{"head_dim": 32, "intermediate_size": 192, "qk_norm": false, "tie_word_embeddings": true, "parallel_block": false, "init": "normal", "init_std_up": 0.08, "optimizer": "adamw", "beta1": 0.9, "decay_fraction": 1.0, "final_lr_fraction": 0.1, "train_tokens": 129700000}
Each number is 128 + 24 x the weight over the matrix's rms, rounded and kept within 0 to 255. Layers, rows and columns count from 0. Numbers have three digits each.

# o: layer 7 attention output (transposed), 128x64, rms 0.129, rows 60-63, columns 0-63
# v: layer 7 attention value, 128x64, rms 0.122, rows 61-63, columns 0-63
# q: layer 7 attention query, 128x64, rms 0.143, rows 64-80, columns 0-63
# k: layer 7 attention key, 128x64, rms 0.143, rows 64-79, columns 0-63
o60:152140105156135142114122140136156104105145129117156116143093165117182106122138122110147117167129124142147127082126138130108119102167164104147108124112112099149090164104177120106105127120160099
v61:133128134161153133166123147124140159093108111115099080139097133146121114137114123091128109134133129128132101135158090121151128176094116140138137121106125139128148113110123128199130138156086136
o61:122124151124108118143107113119151126116120147158149148095138083117154146127148123134123126115115133112144153123068155171090124097149139129115149109125119126134131131152137130109182138117139089
v62:126108114130129117132128183146099094157115140124148145107156141107111158130087115127148121128098101116134120120105131099128130164123140082109115142128122144102165133115109156135134128137117132
o62:143151102132138136095103083132159120138115091134122108155099126129128084144158124133144165143154130146108132123164122114121117134130140147140108126148122125130116165121118128126109117122143115
v63:144153104107151167097138101112132094135185140115160111138147119134102113114130136127125134128152169112151123152129119134129113095156135106159130117133110091152145140116139112135140086085140119
o63:116110134098117105141154149150108169139111151119105118122131139106137140129132139142126117107113090164143118124127151139103157142102122156106150138069169142134120106132117135127135140169094133
q64:106159148161144176155156051112193129093137147124147132057129111110114131156174112137093128096130163131126120144069074075114137168162106145162047086210086099125135089139119157116127104183165164
k64:112125163132151126165087145117149120106120141129134138146133164136122140084148131106126143076121160172114113142131106121114091098109095114128075115116129152123154168185167136145103136149155105
q65:123123144120178153169153075090118147071142136107157106133112127110153185098150120111089137091108144127102120117114091104096089174144115132154108066183101160122172110134150144129161119205173163
k65:113143118160125119117074162095147130115112142175128114105148175123115096112159128133134116103125146145118148120130096140115140145099107144136085134101157135164128167170122129104132157125106124
q66:109126164136117184109104107142166131078131113175121133107095113099128132162126127113101134115122146144108110131111138120130110129150159130133123105157140066154132126132119135117149138130127145
k66:110097153155128171164124125128157147132140159115094135140136128125108099091152118097111160104102131164146109128132109098094104128120142132132119111140116146116152095154151122145142143157162166
q67:093115092125148152155135121115122131084148134107160135139110148052154163097114137083091130107121147137100125124120082131097116150115115154119125070169135131117147121130172135122153119130114128
k67:118139170143134144145106146117145114122168195107139157089141130148106088110163095127106149085146141144120125149137093079101114149098102120137093126097114143134116115165129162130128150138152155
q68:150141134116082088106124140119116116156106120128110126140136113163083094146149118167178118117125090142166111120137124137156136131102146121108140167102137122143122152101103096123133098119131128
k68:129128113112123125117147127147117144125121095115119119129110127107141149128098143133160106129112119110117122122112165154183133115134137135110166134152139137119122124099117132127126116116109127
q69:108108123134189135119123126106128145109135152110135130149129123094134154103101146085100113124123150124115148127147111128111114129134100119146153110128117139130119119150150157125119152134106114
k69:132144125147136162173100135142159117114141157143115121125167132132110122123139094125102162111124143132125148128141074120094124159095134103163099134112104123115125143147129103115148114117150142
q70:121111096121112125149155120155141160086176112131132109107130151134134109112115130091089151147140137109103125146133134117118122142140113113133139102156123134139130150137141117144123141113139105
k70:115150144163084134099045169097113154106137145118122126108215145175101096100154146108115127145119124161165119136147101124094120141164094117144106112069131144140115146205153148132123109169117105
q71:123110122150109134132142102126125136128175119094112153112164128145127118132122147140162129127131132139118113094133117122127126141171124151185121103117144126087088146133118140116123136164131098
k71:151134159088151133123177124138121149113073108110155096124154124122107138144132163127142134197123130087144095105148129126167171090119132123136125133152125083127127133087117093104132117115133088
q72:149119164134170145173138157089123138059173155069105118135131145115157135098122131114155103139130146104131084113106092162154098132152119147092140129159137091094121113128136099104159179109165103
k72:142138136156127123139134132111108148138116180092129126135124133115108107124126128115127128166103138159148130110148082150136093151079147144146104135088134138113147171107149126078143134117158170
q73:083089145190165220160028123064144159128143199107157112116130167073153193057141142080070111072059158157060130127132059136058129162173131173155033078159074144104125108193164180171107152138125215
k73:132116122125134147138121119115134136137130146137125128140145131155119130122138124122117129114135136127115123124128132128109123141112123135134107119114122121130112141120123144133119128113129145
q74:125111096122126119130126136115140138131141123122152152171122134125135113123116133128115085127086146131172133136134121164129080169124141116121144109141105138107076135125138177126153088143089128
k74:122185070115104145124137176169119127140119103108115152102093119109135135145128078158160135142142152101133117127138156118179159143144155126096122157151114108125142127111083128122153139137128122
q75:145124112101113125090133111131159123186167122174121149114092145129121107125105095158119144103091131129112174125106111170155096167142142155110088165143151120113178123119123200155115084165090131
k75:124144092114110130103117116117127118109122114148125128147104156088153155127145156142178093094126136097156140163126162139126108103110127157077155129123145089156169084097114097130122183138093117
q76:148102099090180124137135163121103085096140124144157109169119163142122172148128149086141106124119154124122105120131129169137113141095095120135145159127146102135148166139116137110123132115103114
k76:119113107147126097172129124145138123129139140118117101106125121091119169107164103126135124110144137158130120121134120123115134144111138154133113165130119133157114130114153125089180092193122120
q77:114171159138130124105137112115140079126099099138111121068097138155121133131134135143098103120090136101107143156096162122100085121127102098129155156176152170141163062150133145151136136139099161
k77:112106149117104103109092123109125093122075110190158141147126140119138147108114084142136117102132115145111166148131144136136110161091125172132136141124153117108143138190149102087144138125106191
q78:105104141112114102137131161084127117122122141108099137104118141167095157103139132138116147123070106143108129152120132166111119183094146132096146149129122152145097140143174108151115117161075109
k78:117109115104106149162106169152108125099123097142112159097146136091136134105149100138156096149145130144140133141080140160135129105102125141160134117138152123124138134144069057153159118134127149
q79:164131145126115117126113179138128105131088112153152119114122118157113161149167138094145137119150112098098082094126114096109138123133100106098129128156127133152176148137167125128128166161128165
k79:106107173135107109136155130119106084099121149122123123166140134159113120140143100116118086109142125134107135119118147131070129129101133149143125173097136096133160138158124142152135097139137148
q80:105152123137153143098149133143132127156142115130164137154133119117119137153119111127113154129134141093133130155097099144129156124152127138141132123150133102126111107103103125106115114111112146